Weights of a small transformer language model: 6630 steps.
Each number is 50 + 15 x the weight over its row's rms, rounded and kept within 0 to 99. Layers, rows and columns count from 0. The size before them is the row's rms in percent of the matrix's.

# layer 4 MLP down (transposed), 704x256, rms 0.226, rows 374-392, columns 0-127
093:79 62 42 30 34 54 35 91 32 49 76 46 40 47 83 64 58 48 63 46 30 34 61 39 48 53 76 50 28 41 35 49 73 47 30 65 41 49 61 34 30 54 44 45 60 43 86 62 35 51 47 52 52 70 55 54 46 33 43 55 51 56 07 40 73 26 60 83 77 66 36 58 34 26 54 61 38 71 38 42 72 57 56 52 47 35 40 52 64 36 41 26 60 43 58 35 39 35 48 56 59 21 41 32 35 64 56 48 51 48 37 49 41 42 37 80 45 38 35 71 45 87 68 43 38 70 60 49
100:39 43 56 54 49 59 34 43 61 37 63 52 79 43 55 42 48 35 57 49 49 25 48 35 52 33 43 37 37 62 24 30 55 33 59 57 57 32 69 46 35 59 13 70 38 72 55 60 40 52 91 71 50 56 31 53 52 42 54 34 76 36 73 52 42 62 35 49 28 45 49 63 20 36 62 60 50 54 45 75 56 53 43 56 64 28 65 67 45 68 49 35 27 44 56 33 47 45 52 64 34 39 49 68 53 72 43 41 48 28 53 49 69 42 62 47 52 49 44 68 38 54 47 58 62 53 44 83
096:43 36 13 64 45 62 48 42 43 73 50 73 41 49 63 23 81 74 54 63 80 40 65 52 45 28 41 20 38 49 63 40 45 50 60 36 62 55 47 55 33 31 67 48 26 36 79 46 52 63 58 72 51 53 30 72 59 72 43 45 28 49 59 46 31 51 49 49 32 65 27 65 59 26 51 46 27 58 72 43 48 12 63 55 36 84 30 37 40 23 40 56 49 35 49 50 56 39 44 39 73 31 37 47 58 27 62 31 47 53 55 56 42 62 52 40 54 83 53 54 49 43 49 42 51 50 54 47
096:35 33 47 48 25 63 39 55 45 29 49 70 67 74 62 52 50 36 96 65 73 66 57 21 40 48 49 67 92 58 63 63 35 33 54 99 49 65 49 52 54 65 46 44 54 61 53 56 42 48 68 29 43 38 25 62 45 50 71 54 39 48 60 51 42 40 69 65 84 68 27 26 56 83 62 44 31 73 46 64 39 39 36 52 43 50 61 69 44 25 32 61 56 50 25 47 59 24 51 39 36 32 56 46 62 39 61 54 55 61 47 40 20 60 43 52 43 46 76 62 42 43 28 48 58 46 61 68
103:25 39 52 44 56 52 37 33 44 00 65 56 30 37 53 37 79 72 23 25 47 48 60 70 64 70 49 80 38 39 58 39 52 62 41 53 51 85 39 60 47 79 52 37 56 23 52 41 54 53 48 48 56 59 51 73 57 32 48 24 67 67 77 35 58 43 61 51 72 59 51 48 57 37 33 62 48 60 58 56 55 33 57 63 51 50 73 62 64 54 67 87 31 65 59 48 50 62 38 68 47 28 40 26 33 35 40 59 53 33 47 53 78 33 95 51 45 66 63 47 41 40 54 64 46 75 29 62
096:27 51 68 34 44 83 31 55 83 64 65 59 39 48 54 38 24 67 23 73 26 65 32 39 44 50 64 35 61 27 50 55 71 50 37 63 75 41 53 35 29 88 28 32 60 48 62 73 39 60 50 60 38 28 38 55 64 17 52 32 52 78 57 59 51 35 57 40 67 49 38 26 44 59 52 39 48 57 47 57 41 46 39 39 66 56 73 52 34 25 71 16 43 45 42 33 32 72 51 63 44 72 38 60 42 46 44 43 77 62 48 49 53 54 44 92 50 54 36 39 74 94 77 35 35 57 55 64
101:48 51 65 34 67 79 30 89 64 47 50 60 50 47 28 88 40 57 66 32 48 99 30 12 33 64 32 41 34 42 48 42 34 64 54 61 48 52 24 41 58 48 41 40 54 59 36 61 48 47 51 51 40 38 28 70 53 59 65 50 76 64 76 70 62 75 55 45 46 52 57 40 41 73 40 55 38 69 39 27 21 54 75 55 61 42 26 45 20 29 32 53 55 54 29 54 37 58 41 41 54 35 45 57 56 66 44 53 45 42 42 34 58 63 10 46 59 35 53 45 22 33 64 65 30 60 73 47
104:11 49 56 61 69 42 61 68 53 22 52 62 43 29 67 47 38 45 43 48 66 70 44 46 22 55 18 22 59 41 50 39 46 31 58 49 48 57 21 46 67 44 24 48 31 41 46 59 34 45 20 53 42 45 53 41 58 64 54 45 61 49 61 42 34 68 46 30 43 55 28 50 57 30 60 51 44 29 54 46 40 37 45 81 37 59 24 53 56 58 62 27 43 51 62 60 43 75 43 62 69 47 42 60 44 56 61 27 20 60 33 86 57 61 47 74 40 44 57 61 54 61 56 60 31 60 54 39
103:17 37 75 75 53 48 73 66 48 35 35 32 75 54 54 34 57 52 26 36 61 62 36 15 40 31 56 48 47 69 75 15 76 41 35 54 70 55 35 11 37 35 52 51 68 46 36 42 18 59 34 47 70 22 63 51 41 47 34 41 54 44 56 17 41 40 24 36 61 72 24 41 63 79 38 44 57 49 44 40 80 53 61 55 47 55 40 52 53 66 52 49 57 09 58 44 61 30 59 26 53 63 46 62 30 34 42 54 72 79 29 63 20 43 21 33 69 56 64 41 56 63 62 48 40 53 66 41
095:56 87 30 64 56 44 44 78 53 14 60 47 63 21 51 56 45 32 77 67 29 46 65 51 63 64 60 49 52 57 83 47 38 51 59 61 24 38 55 31 56 60 63 46 58 45 34 17 67 34 62 25 59 58 38 37 48 43 52 46 68 60 27 23 49 42 63 42 47 85 47 42 44 66 35 58 50 78 05 45 44 74 47 42 63 85 47 23 56 53 49 60 47 60 48 30 73 11 58 57 62 45 74 65 49 35 50 53 39 42 48 50 39 60 43 31 75 52 50 53 69 63 37 23 49 48 52 35
100:41 55 12 69 56 44 66 53 70 55 44 54 52 37 43 62 48 31 50 70 51 57 40 38 61 66 29 53 60 63 76 45 73 21 54 54 30 44 27 48 32 45 51 54 47 68 69 21 67 49 16 57 62 47 52 86 58 44 62 29 69 58 37 69 50 58 49 34 50 30 44 19 31 51 47 55 41 71 48 55 55 13 52 61 30 29 33 77 61 21 56 35 35 60 35 37 74 43 71 46 65 77 29 47 33 52 50 36 38 53 40 42 58 37 25 86 51 35 82 44 43 47 58 23 65 57 42 46
102:41 45 46 41 56 77 52 59 52 67 23 44 44 44 47 65 46 73 46 49 64 33 55 53 44 47 66 45 74 45 38 69 63 81 57 29 80 66 51 58 45 67 52 69 28 22 36 52 56 54 41 53 59 37 51 47 67 50 43 60 75 57 57 40 47 45 39 31 52 42 56 49 50 40 50 40 65 54 56 51 53 22 51 60 48 65 48 43 25 39 65 38 48 58 64 27 60 36 78 53 48 67 53 43 41 28 50 45 51 59 57 78 47 61 56 43 53 47 60 45 69 59 85 30 49 50 37 54
100:59 59 45 50 39 66 43 51 59 79 35 70 26 38 56 44 51 56 37 38 52 33 26 41 47 46 49 34 30 52 40 52 56 67 27 74 68 63 34 49 35 42 42 36 50 66 70 32 55 60 59 75 35 60 70 54 52 53 28 75 66 87 36 34 47 58 48 52 23 47 62 61 20 49 48 43 52 42 34 36 50 13 54 31 38 49 62 56 33 68 45 66 48 69 36 31 63 43 30 59 56 63 60 49 42 55 48 60 48 63 26 34 65 40 33 20 63 30 36 36 42 43 59 45 46 43 54 82
098:21 64 52 58 61 23 64 36 58 53 47 53 69 69 31 70 51 77 57 68 67 34 39 30 48 56 58 65 48 79 61 46 61 65 43 71 40 69 37 67 60 64 73 56 44 08 38 58 63 37 26 27 41 68 42 19 49 46 75 52 56 55 68 56 71 41 52 63 60 46 49 53 30 56 40 72 68 37 39 17 65 58 27 25 41 37 64 26 62 45 62 45 40 55 64 45 55 65 26 52 47 59 46 90 41 58 45 77 63 46 32 23 37 65 30 28 44 28 47 67 90 38 42 59 40 65 70 53
095:61 31 75 44 55 53 42 26 59 44 18 51 68 42 34 61 82 42 57 60 61 40 47 65 75 28 84 49 70 20 76 50 36 26 46 44 45 56 41 25 26 40 50 66 53 63 52 48 46 56 34 16 74 56 68 52 41 68 70 50 57 42 43 45 61 63 64 47 34 44 43 28 70 60 44 38 46 56 70 30 52 30 60 64 60 96 84 42 71 55 39 51 50 28 68 56 46 38 55 60 57 44 76 42 53 62 67 19 51 38 33 46 53 48 60 60 30 10 61 67 42 68 27 41 72 47 51 43
106:50 36 75 45 34 61 34 54 62 63 40 34 36 36 60 81 66 51 85 53 39 43 38 34 40 66 56 23 33 59 58 53 49 70 38 34 39 65 52 44 53 45 44 76 19 45 19 30 60 65 99 66 23 53 41 57 46 48 60 88 48 50 68 57 65 41 45 58 62 68 61 25 45 60 61 64 38 48 47 51 67 74 62 55 69 41 64 35 50 61 61 40 57 51 48 35 64 59 23 51 54 34 29 54 65 39 36 57 44 60 35 45 19 23 26 50 59 31 45 54 44 23 33 51 36 44 62 32
103:51 38 44 68 23 49 40 51 53 25 30 49 34 65 42 50 32 31 38 99 48 61 31 43 45 64 70 60 47 32 36 31 41 74 66 56 42 54 31 41 23 71 48 72 50 47 68 46 57 39 90 56 44 65 56 76 59 37 32 60 65 57 43 30 15 51 77 31 53 45 60 72 66 38 78 84 66 39 60 50 37 71 53 60 21 49 43 32 32 52 23 53 69 94 50 69 73 54 59 56 64 41 70 47 68 35 34 61 72 59 48 41 57 48 37 41 41 60 51 60 55 58 42 62 31 52 45 56
099:20 64 22 73 52 57 44 58 47 71 38 27 30 66 38 31 66 39 48 54 99 61 42 59 59 43 50 22 40 41 43 28 64 32 73 59 42 43 61 05 49 67 54 41 48 26 65 32 37 26 44 72 55 48 32 65 54 52 33 68 82 48 35 64 54 60 37 54 30 35 41 37 33 60 39 55 31 58 60 44 42 33 78 33 84 27 51 50 46 63 67 76 51 43 62 40 46 42 26 53 54 69 53 39 61 19 50 54 54 54 44 51 45 39 42 37 45 69 52 46 39 55 56 39 19 52 81 77
097:35 71 56 68 68 41 58 31 63 59 56 56 51 56 65 44 73 35 46 58 50 73 58 56 60 52 31 60 33 63 62 30 54 86 32 57 86 53 22 40 00 37 70 68 27 39 63 48 28 53 51 44 40 31 46 55 57 72 46 44 54 33 61 37 64 53 59 72 59 47 53 59 56 41 50 68 43 56 33 53 60 18 57 24 25 30 25 66 56 45 40 76 54 53 44 58 59 46 48 57 67 59 28 41 52 77 54 45 50 67 55 45 46 51 51 47 29 46 72 54 51 40 55 57 27 71 30 17
# layer 4 MLP gate, 704x256, rms 0.232, rows 375-392, columns 0-127
098:74 42 60 62 39 57 79 34 76 81 34 49 74 56 62 20 43 64 47 49 37 38 62 41 37 54 35 40 27 57 39 45 54 72 23 67 51 52 57 48 78 68 48 25 42 63 54 35 48 39 25 52 51 21 59 28 76 49 47 61 26 53 46 41 50 52 58 39 66 39 37 31 58 66 54 56 49 48 27 52 61 39 35 63 55 54 27 61 24 25 19 66 66 41 53 49 59 68 64 67 64 38 38 62 48 61 79 44 53 43 59 42 54 49 49 42 43 80 66 41 39 43 51 55 63 47 58 59
103:62 52 27 39 36 45 47 75 69 34 73 50 39 69 63 57 90 43 42 74 65 29 36 87 39 62 73 36 59 32 42 77 28 52 50 58 36 52 62 42 35 56 73 70 45 71 36 43 33 55 22 35 58 72 49 44 43 61 61 43 52 38 42 49 64 44 34 34 50 82 63 47 40 71 49 78 26 42 60 50 44 54 36 40 38 52 36 40 58 52 66 74 38 37 37 82 22 62 95 34 43 53 57 10 59 47 63 42 46 52 41 43 34 40 66 50 55 30 35 53 52 31 68 44 36 49 35 72
099:22 54 48 63 24 60 75 53 67 57 40 40 80 69 48 48 61 53 37 66 76 41 73 16 53 60 47 45 67 55 37 57 42 38 66 57 37 42 37 64 53 50 36 61 33 31 47 54 36 47 42 65 47 85 25 49 69 49 51 51 23 53 65 46 46 41 41 44 64 48 43 46 32 59 60 60 26 67 78 23 58 52 54 60 34 42 55 26 38 45 53 78 29 59 39 62 64 52 48 43 30 86 26 65 31 87 30 48 37 56 54 39 46 25 52 37 57 78 29 25 74 67 06 37 50 71 56 69
100:42 64 50 70 34 41 81 56 55 55 35 39 34 13 67 44 59 65 44 75 44 59 58 41 68 65 49 29 47 50 58 58 28 53 65 26 50 38 57 73 39 32 55 75 36 81 61 48 36 42 54 46 30 45 25 43 65 58 52 43 63 46 46 44 58 59 77 56 47 42 42 31 48 68 56 31 55 50 27 28 37 46 56 56 80 50 69 54 57 42 51 75 69 55 51 70 69 42 45 59 23 39 40 50 52 41 64 48 70 75 49 78 60 52 69 43 47 42 71 38 71 74 58 53 49 42 53 79
100:64 42 67 29 16 57 50 82 76 50 69 56 49 50 63 35 66 73 37 66 50 35 49 62 77 23 22 43 23 47 48 62 73 75 43 47 75 39 13 55 37 40 72 60 37 31 66 68 44 50 55 35 48 63 38 43 44 34 52 37 73 72 60 65 30 41 42 55 39 67 42 58 58 46 46 42 66 53 66 77 44 41 55 41 62 46 84 75 49 37 59 63 68 54 39 56 60 46 78 40 49 67 50 29 54 60 42 54 85 51 58 70 42 57 66 11 52 48 45 19 46 68 47 34 45 23 54 46
091:73 62 61 54 55 50 28 35 44 66 48 34 41 44 44 34 52 51 70 56 34 38 46 72 71 60 36 51 50 57 61 52 71 42 76 66 53 18 65 67 24 74 49 61 14 33 58 50 46 46 34 56 58 89 53 59 38 55 29 82 24 52 33 52 76 56 51 64 36 37 48 54 54 34 49 59 42 46 29 77 30 95 30 53 35 65 74 42 54 59 72 58 36 47 39 52 50 51 71 40 54 48 38 47 62 41 53 73 27 73 36 61 29 35 69 84 42 54 33 53 32 44 26 76 48 38 56 68
101:71 38 52 24 40 50 25 39 68 82 58 43 32 52 51 50 47 50 60 42 48 73 60 63 46 63 57 62 51 50 30 64 54 51 78 52 43 17 69 31 66 44 72 88 84 40 41 44 52 44 50 62 39 42 47 41 32 49 40 43 52 64 63 33 43 23 60 45 59 82 34 54 66 59 73 57 65 35 35 30 45 48 57 53 42 59 35 79 58 45 35 37 44 44 40 66 58 54 25 55 85 61 61 63 51 62 17 36 60 39 81 52 29 59 62 70 49 65 37 25 42 63 68 54 48 58 72 55
101:33 45 41 54 35 52 66 31 62 77 33 71 52 49 75 58 63 44 50 50 47 36 65 40 45 50 73 38 27 73 59 59 62 57 39 69 37 49 72 48 40 61 29 50 24 65 63 39 34 45 49 41 30 43 61 58 54 60 32 64 55 57 80 32 58 61 28 58 41 50 31 58 27 48 43 54 35 63 41 31 58 43 38 43 77 73 15 48 56 50 46 45 21 53 35 57 47 57 54 18 40 34 50 58 44 51 54 61 60 66 36 62 34 49 84 78 45 80 65 41 38 50 49 37 53 62 42 49
093:41 44 64 51 95 64 39 39 47 50 46 45 66 41 32 71 43 72 36 22 50 55 66 76 49 36 47 29 41 57 45 50 60 32 46 24 53 57 42 53 43 39 61 34 50 71 48 30 18 35 74 53 25 18 52 23 39 52 85 43 36 56 51 77 65 71 33 63 61 57 38 42 45 39 60 64 64 49 37 72 75 53 43 75 48 56 38 36 50 72 61 37 51 54 74 38 75 48 53 80 11 41 36 47 24 37 20 51 45 42 52 58 50 57 50 53 30 51 37 65 50 26 65 44 52 60 57 51
106:35 50 48 55 00 42 63 38 38 30 41 63 56 61 56 61 75 50 49 52 45 41 34 55 49 64 45 41 61 51 44 62 63 61 61 69 30 31 34 44 61 63 71 49 35 48 40 22 38 58 69 36 98 45 34 56 60 55 55 44 43 46 35 56 67 09 81 43 29 54 48 74 47 68 87 57 83 44 56 48 51 63 46 35 61 46 43 71 60 46 57 61 69 43 64 31 44 42 82 47 48 52 35 40 51 46 48 63 53 67 44 35 41 47 67 52 33 66 54 09 71 57 27 42 59 71 31 64
103:73 92 47 55 52 62 29 56 32 45 46 64 42 60 57 56 44 48 51 51 54 81 49 46 57 41 34 56 77 59 07 46 78 57 68 44 51 52 37 11 82 34 48 40 46 64 48 42 38 58 33 69 39 52 63 46 49 44 41 62 65 28 39 37 46 42 57 43 33 36 34 65 39 75 49 70 35 37 45 28 41 59 29 69 43 49 65 35 29 53 57 32 30 38 50 80 31 59 25 36 52 28 79 48 44 34 49 41 47 41 53 62 42 61 44 49 31 68 63 27 49 15 62 38 66 35 31 63
095:65 53 48 17 31 76 65 34 49 43 56 46 49 52 29 33 48 54 64 51 46 65 80 43 34 46 56 42 38 50 44 34 11 52 66 28 51 46 65 43 60 50 27 39 58 47 55 82 44 47 60 55 86 72 67 48 49 53 80 29 25 49 29 57 36 39 34 40 57 71 70 53 31 55 58 54 69 48 48 47 61 50 56 74 65 20 36 58 65 53 63 21 59 40 70 63 62 47 49 74 43 47 28 44 57 31 33 49 56 45 51 56 67 60 80 55 52 30 59 65 63 45 71 57 64 84 53 54
094:41 55 59 44 51 50 38 58 59 26 61 63 66 72 32 42 77 43 39 50 34 20 08 31 24 43 46 49 73 62 71 82 59 88 18 20 45 36 56 64 58 56 56 59 39 52 58 29 34 66 55 43 65 55 73 46 50 85 93 46 01 72 43 34 57 48 57 50 47 53 37 57 50 27 67 55 46 61 57 52 46 35 47 68 47 60 70 48 57 40 70 53 65 55 42 73 41 44 54 33 35 57 45 42 38 50 69 35 56 55 31 27 57 53 26 56 53 43 72 29 59 30 32 51 44 21 58 61
096:45 35 63 41 55 63 57 67 41 27 49 40 55 62 51 67 54 53 60 84 42 48 43 40 42 43 32 67 92 57 59 43 38 39 39 78 48 22 48 45 53 53 24 31 79 31 57 45 58 43 60 57 59 43 59 60 54 31 27 63 23 41 46 78 67 45 43 27 19 55 65 37 72 38 19 45 70 31 41 40 52 41 33 61 33 43 25 45 64 59 38 43 40 54 78 51 70 36 63 66 36 26 67 43 53 68 56 35 36 36 36 51 28 54 27 35 37 44 68 62 53 66 47 39 66 59 50 52
103:69 15 73 53 42 35 43 45 46 77 79 73 43 22 33 43 39 33 35 72 29 64 67 64 46 26 28 48 54 53 54 71 49 31 36 48 55 39 39 50 60 32 55 24 42 67 41 50 70 54 39 44 54 43 61 31 41 19 36 44 49 44 53 37 43 70 67 49 23 15 47 48 42 59 51 40 62 41 53 55 36 37 41 38 36 57 51 53 34 71 46 49 57 30 47 44 64 25 59 33 60 63 36 45 72 63 60 73 20 21 52 21 63 43 38 68 35 61 43 33 57 36 42 57 71 43 46 72
106:18 71 55 40 64 23 49 59 45 31 27 63 43 40 45 51 37 40 53 39 39 57 32 54 42 45 58 66 55 58 46 37 45 48 72 63 65 49 44 70 60 74 61 38 45 43 69 78 56 47 65 41 52 58 63 19 81 71 41 50 45 33 46 52 48 66 37 10 58 72 62 28 39 36 38 61 48 59 47 42 77 43 63 64 93 62 56 29 32 45 45 49 67 37 45 59 53 42 51 46 36 79 31 48 62 66 58 71 72 41 51 62 33 41 64 28 65 28 59 36 26 39 13 30 36 54 60 47
099:50 56 47 72 33 14 49 45 51 56 45 47 49 58 43 64 78 34 48 55 35 33 43 51 49 35 68 35 43 50 59 54 57 33 46 52 56 51 74 38 67 41 36 41 57 51 64 56 50 35 88 23 60 55 63 64 60 67 18 37 41 45 56 17 60 37 64 66 22 57 24 53 60 20 42 70 60 56 50 54 43 22 39 51 75 68 26 67 44 58 71 50 64 70 54 43 48 78 60 52 21 53 21 43 51 62 49 19 54 36 38 58 30 36 37 52 63 46 39 36 41 21 51 69 66 78 67 33
097:47 58 34 70 56 67 41 34 66 68 80 48 40 35 43 42 51 48 54 54 72 58 67 57 57 46 45 37 51 58 92 40 60 35 57 50 46 32 45 52 36 61 71 62 77 46 76 47 65 53 36 45 45 58 44 55 17 48 45 46 46 58 59 32 46 38 63 11 25 67 38 35 67 31 47 38 30 63 54 39 64 33 27 57 80 59 59 60 47 48 43 64 58 64 77 62 62 72 33 64 40 43 54 38 66 54 41 34 60 53 50 34 60 75 78 58 49 41 13 55 66 34 37 35 61 66 53 51
# layer 4 MLP up, 704x256, rms 0.243, rows 375-392, columns 0-127
095:15 54 54 33 54 52 60 65 29 55 43 27 53 47 53 56 30 34 25 53 63 28 47 44 42 33 43 82 61 17 54 50 56 65 51 57 46 44 45 47 24 57 60 42 17 66 40 46 67 47 51 60 48 64 43 49 31 56 56 60 23 76 49 29 49 49 53 58 61 52 57 50 32 61 20 50 45 84 37 56 57 17 38 83 50 55 68 41 59 61 42 25 69 55 47 58 48 59 38 64 63 43 66 57 51 29 32 56 70 30 50 44 44 62 50 38 72 74 51 57 49 34 66 61 69 59 37 40
106:55 51 58 56 46 54 68 44 35 44 24 54 47 43 50 66 54 42 64 57 50 75 48 39 47 41 58 73 59 37 18 41 30 41 45 42 63 45 61 45 49 69 43 58 58 37 46 39 53 07 44 46 62 44 49 72 51 52 64 56 49 58 43 30 64 38 47 93 35 55 02 33 55 76 46 52 60 63 53 72 63 48 72 52 63 39 53 50 45 54 53 64 45 45 77 38 73 59 26 70 46 93 64 58 48 47 83 82 44 68 57 49 55 63 45 47 62 39 45 18 77 54 50 44 33 67 46 68
105:41 57 57 34 36 52 65 65 49 53 82 52 62 17 39 44 31 45 57 35 47 83 40 63 74 39 45 72 86 36 53 23 35 57 57 56 17 53 59 59 44 26 67 71 58 62 49 36 38 50 28 82 70 57 19 35 46 64 48 53 57 44 35 47 36 43 47 57 25 53 73 33 47 53 45 64 65 70 26 55 60 53 42 42 64 47 39 51 52 50 31 32 39 56 38 58 62 41 30 48 30 48 52 87 68 22 70 54 49 62 34 42 68 47 54 72 62 53 24 43 49 26 37 47 65 68 49 77
096:88 64 58 21 38 36 44 59 67 35 63 45 36 30 49 46 50 30 28 60 36 49 77 47 78 67 66 38 28 53 58 40 56 43 42 64 43 43 57 41 44 57 40 47 45 65 56 54 55 51 70 52 39 30 24 48 61 60 44 33 38 28 28 43 39 59 42 49 45 21 61 57 62 36 21 69 46 70 18 41 40 37 60 24 43 44 35 74 30 54 51 47 50 37 57 28 43 47 57 30 73 32 58 57 55 52 48 61 45 31 32 72 52 50 63 23 45 71 47 79 07 29 43 48 46 59 68 38
093:21 60 46 57 55 43 78 48 48 65 45 75 33 60 85 40 14 58 44 35 57 35 31 48 64 58 16 50 37 49 59 24 53 44 59 51 57 32 49 47 74 24 39 45 23 54 68 25 62 37 46 25 37 53 44 55 33 73 50 53 78 33 40 61 52 43 28 38 42 45 58 39 59 42 71 25 57 36 43 48 66 76 25 59 56 60 32 34 58 35 32 64 44 54 39 65 44 57 64 53 36 41 54 12 61 27 33 48 58 40 24 72 30 49 52 32 43 57 48 34 58 25 55 57 65 19 47 54
094:57 38 65 44 61 52 72 30 61 40 59 45 76 40 54 64 50 41 63 56 51 68 29 28 51 54 41 41 57 35 47 56 20 64 48 37 42 76 33 18 87 47 63 55 92 54 48 65 45 52 56 43 38 54 44 39 56 69 72 32 34 66 54 33 61 58 26 30 57 53 42 29 53 49 42 53 53 46 64 46 72 11 61 65 67 27 42 50 40 51 48 37 61 41 50 48 58 59 28 48 47 59 39 74 32 56 30 35 63 27 45 44 32 58 14 70 88 49 64 47 54 51 59 48 57 42 60 35
100:46 38 42 25 55 74 33 43 44 26 17 38 15 43 46 62 34 57 59 50 85 52 52 45 65 41 27 35 36 65 58 37 44 74 38 31 59 55 34 45 27 50 50 28 51 21 47 43 37 51 61 50 64 51 11 62 35 56 60 43 56 23 48 51 49 74 58 52 55 33 66 48 75 53 44 61 33 62 49 66 50 40 69 40 68 40 74 18 49 36 55 74 49 39 55 76 47 56 62 40 38 41 60 45 47 48 57 55 38 47 39 46 68 65 58 51 38 62 90 38 46 44 31 62 80 47 25 66
105:48 62 59 65 44 55 42 57 55 62 44 44 62 20 67 59 68 36 66 37 69 24 69 58 22 51 54 40 50 42 50 77 60 31 51 15 42 57 68 17 47 32 46 43 60 72 44 27 64 64 60 41 20 71 53 57 54 45 66 56 55 64 61 58 46 38 64 74 57 51 34 61 04 54 65 22 49 74 25 35 59 59 54 38 45 67 50 59 82 57 50 32 47 37 94 67 51 70 56 29 37 39 20 74 62 56 52 50 58 41 44 68 33 41 52 45 25 43 51 40 69 69 45 61 79 25 43 20
095:58 44 69 64 62 57 51 23 24 51 21 31 39 47 64 44 85 52 47 48 78 40 70 52 62 61 51 46 63 59 31 28 32 35 58 38 42 60 21 62 43 30 53 70 29 51 39 69 55 56 75 44 55 57 85 18 71 78 54 65 61 24 47 65 74 53 57 47 29 26 59 64 66 43 44 43 68 55 36 63 70 58 28 41 66 58 44 57 42 56 45 35 20 40 37 45 34 48 51 55 57 69 29 34 15 45 45 43 79 35 43 55 59 35 66 32 36 29 48 54 79 34 57 44 61 46 46 64
099:51 48 39 75 52 37 22 66 62 66 55 28 43 36 38 49 74 49 66 83 25 34 31 41 44 52 55 36 49 49 46 25 49 50 29 54 43 45 35 63 53 78 36 42 63 65 26 42 76 51 57 72 54 57 43 60 39 42 88 38 72 64 58 28 18 40 69 52 42 37 29 55 59 58 73 30 64 63 67 41 45 54 78 37 34 55 38 54 67 50 27 75 61 52 39 45 74 31 44 43 48 22 81 38 48 27 51 51 57 17 57 39 65 45 48 62 39 58 55 54 61 76 39 34 30 73 25 56
099:59 26 27 59 47 45 76 50 44 68 32 69 45 30 54 84 67 52 42 58 59 38 53 50 42 53 54 51 64 53 50 79 54 57 64 68 59 60 43 38 21 56 64 58 34 42 26 39 65 35 64 55 38 37 44 56 58 34 38 16 64 44 63 23 51 63 51 14 45 33 43 60 53 70 40 56 59 73 64 48 38 52 48 52 18 38 61 61 56 26 39 43 60 66 64 41 65 69 49 47 45 26 68 60 51 43 73 58 55 68 58 54 57 68 60 57 27 58 71 51 32 66 62 57 69 65 61 43
092:53 54 74 55 57 40 38 53 32 49 19 58 39 58 52 47 39 63 52 21 31 26 41 47 60 26 53 46 46 52 30 50 45 44 46 57 53 58 40 22 50 69 73 39 53 42 27 48 50 38 20 54 28 64 32 56 52 53 54 61 72 20 60 21 31 44 31 88 57 81 32 37 66 43 48 41 47 58 44 54 51 20 63 31 33 27 88 40 65 58 58 75 33 48 49 36 63 59 59 40 44 60 49 50 70 30 72 47 79 44 37 61 57 77 42 52 88 58 77 41 70 30 54 47 65 20 61 61
096:38 25 29 63 53 35 60 52 47 53 79 69 72 65 44 33 55 34 53 48 64 50 65 65 42 45 62 71 38 44 59 59 25 45 54 51 69 57 49 80 54 49 43 75 46 39 63 38 55 64 58 69 32 66 42 34 51 45 49 51 62 32 44 42 49 48 64 57 13 45 35 52 32 37 35 56 52 33 20 40 58 36 42 26 56 64 30 71 42 55 66 50 40 26 45 43 62 41 51 71 53 39 30 60 45 56 60 44 47 58 63 72 26 55 40 42 48 53 34 65 34 40 69 39 70 58 55 44
099:50 49 52 34 59 40 55 51 62 65 26 29 50 65 29 44 38 62 56 34 42 20 40 63 22 72 49 48 16 57 55 58 43 64 70 48 48 32 46 54 39 51 69 80 25 82 39 70 51 43 53 58 70 22 29 42 36 50 54 57 44 29 57 71 20 43 60 66 36 77 49 41 56 54 42 33 67 87 70 58 87 41 57 80 55 16 69 46 34 58 44 55 49 54 42 40 52 44 26 55 41 50 52 31 37 58 53 36 46 50 25 29 68 19 37 53 47 49 39 33 76 54 65 37 41 27 56 33
102:53 45 80 23 43 42 47 29 76 58 41 53 27 67 78 27 58 54 45 35 44 41 57 67 69 54 52 60 20 59 45 69 55 72 62 56 46 43 23 71 63 56 30 54 76 59 46 38 66 63 45 58 66 25 72 42 48 50 44 49 35 51 55 62 39 45 43 58 32 42 36 82 52 63 22 67 74 36 67 66 59 81 41 36 74 24 66 32 45 49 57 59 75 46 47 54 34 28 65 60 30 86 48 79 51 34 41 61 28 64 30 41 50 44 44 37 30 66 73 58 55 39 54 40 63 38 64 67
103:33 70 31 32 32 58 48 48 50 26 48 49 38 78 42 42 48 51 50 50 15 58 66 47 50 53 40 71 62 41 47 60 39 50 68 67 62 51 40 48 44 93 38 60 72 51 68 55 54 59 52 51 51 36 56 49 56 19 49 19 21 59 48 55 40 63 67 48 43 80 45 40 62 47 49 62 25 43 43 44 33 48 55 41 42 32 41 47 34 48 20 89 61 29 53 30 69 52 42 73 29 44 42 47 33 35 60 24 79 66 33 57 57 50 57 77 75 41 45 54 59 40 61 23 80 57 33 82
101:74 64 60 43 48 51 44 46 51 52 13 63 52 50 60 61 59 34 75 61 60 51 63 65 43 50 43 70 41 41 64 39 55 42 49 36 60 58 36 59 53 45 67 56 44 33 44 64 53 74 26 68 51 82 44 65 62 41 51 67 72 62 72 88 44 31 50 61 59 57 52 45 22 51 54 66 48 65 38 38 46 95 64 60 70 29 66 46 57 60 41 47 68 49 36 58 46 49 34 43 58 55 53 23 53 56 46 33 61 45 68 26 49 07 46 47 45 34 70 56 71 81 29 64 29 63 31 40
095:83 57 33 58 52 61 59 48 59 54 29 52 62 62 35 59 58 70 36 52 33 22 39 40 59 49 43 55 71 55 64 71 38 50 73 26 41 47 46 61 33 63 27 36 36 38 19 76 57 61 40 60 63 54 38 38 44 53 49 45 32 62 39 48 38 62 39 63 13 39 25 72 37 51 37 34 41 56 58 67 54 63 59 54 85 67 66 45 48 44 66 67 66 56 64 52 64 38 71 58 39 42 37 73 32 20 71 59 51 41 35 67 41 61 63 42 43 58 49 39 45 63 39 50 46 75 55 54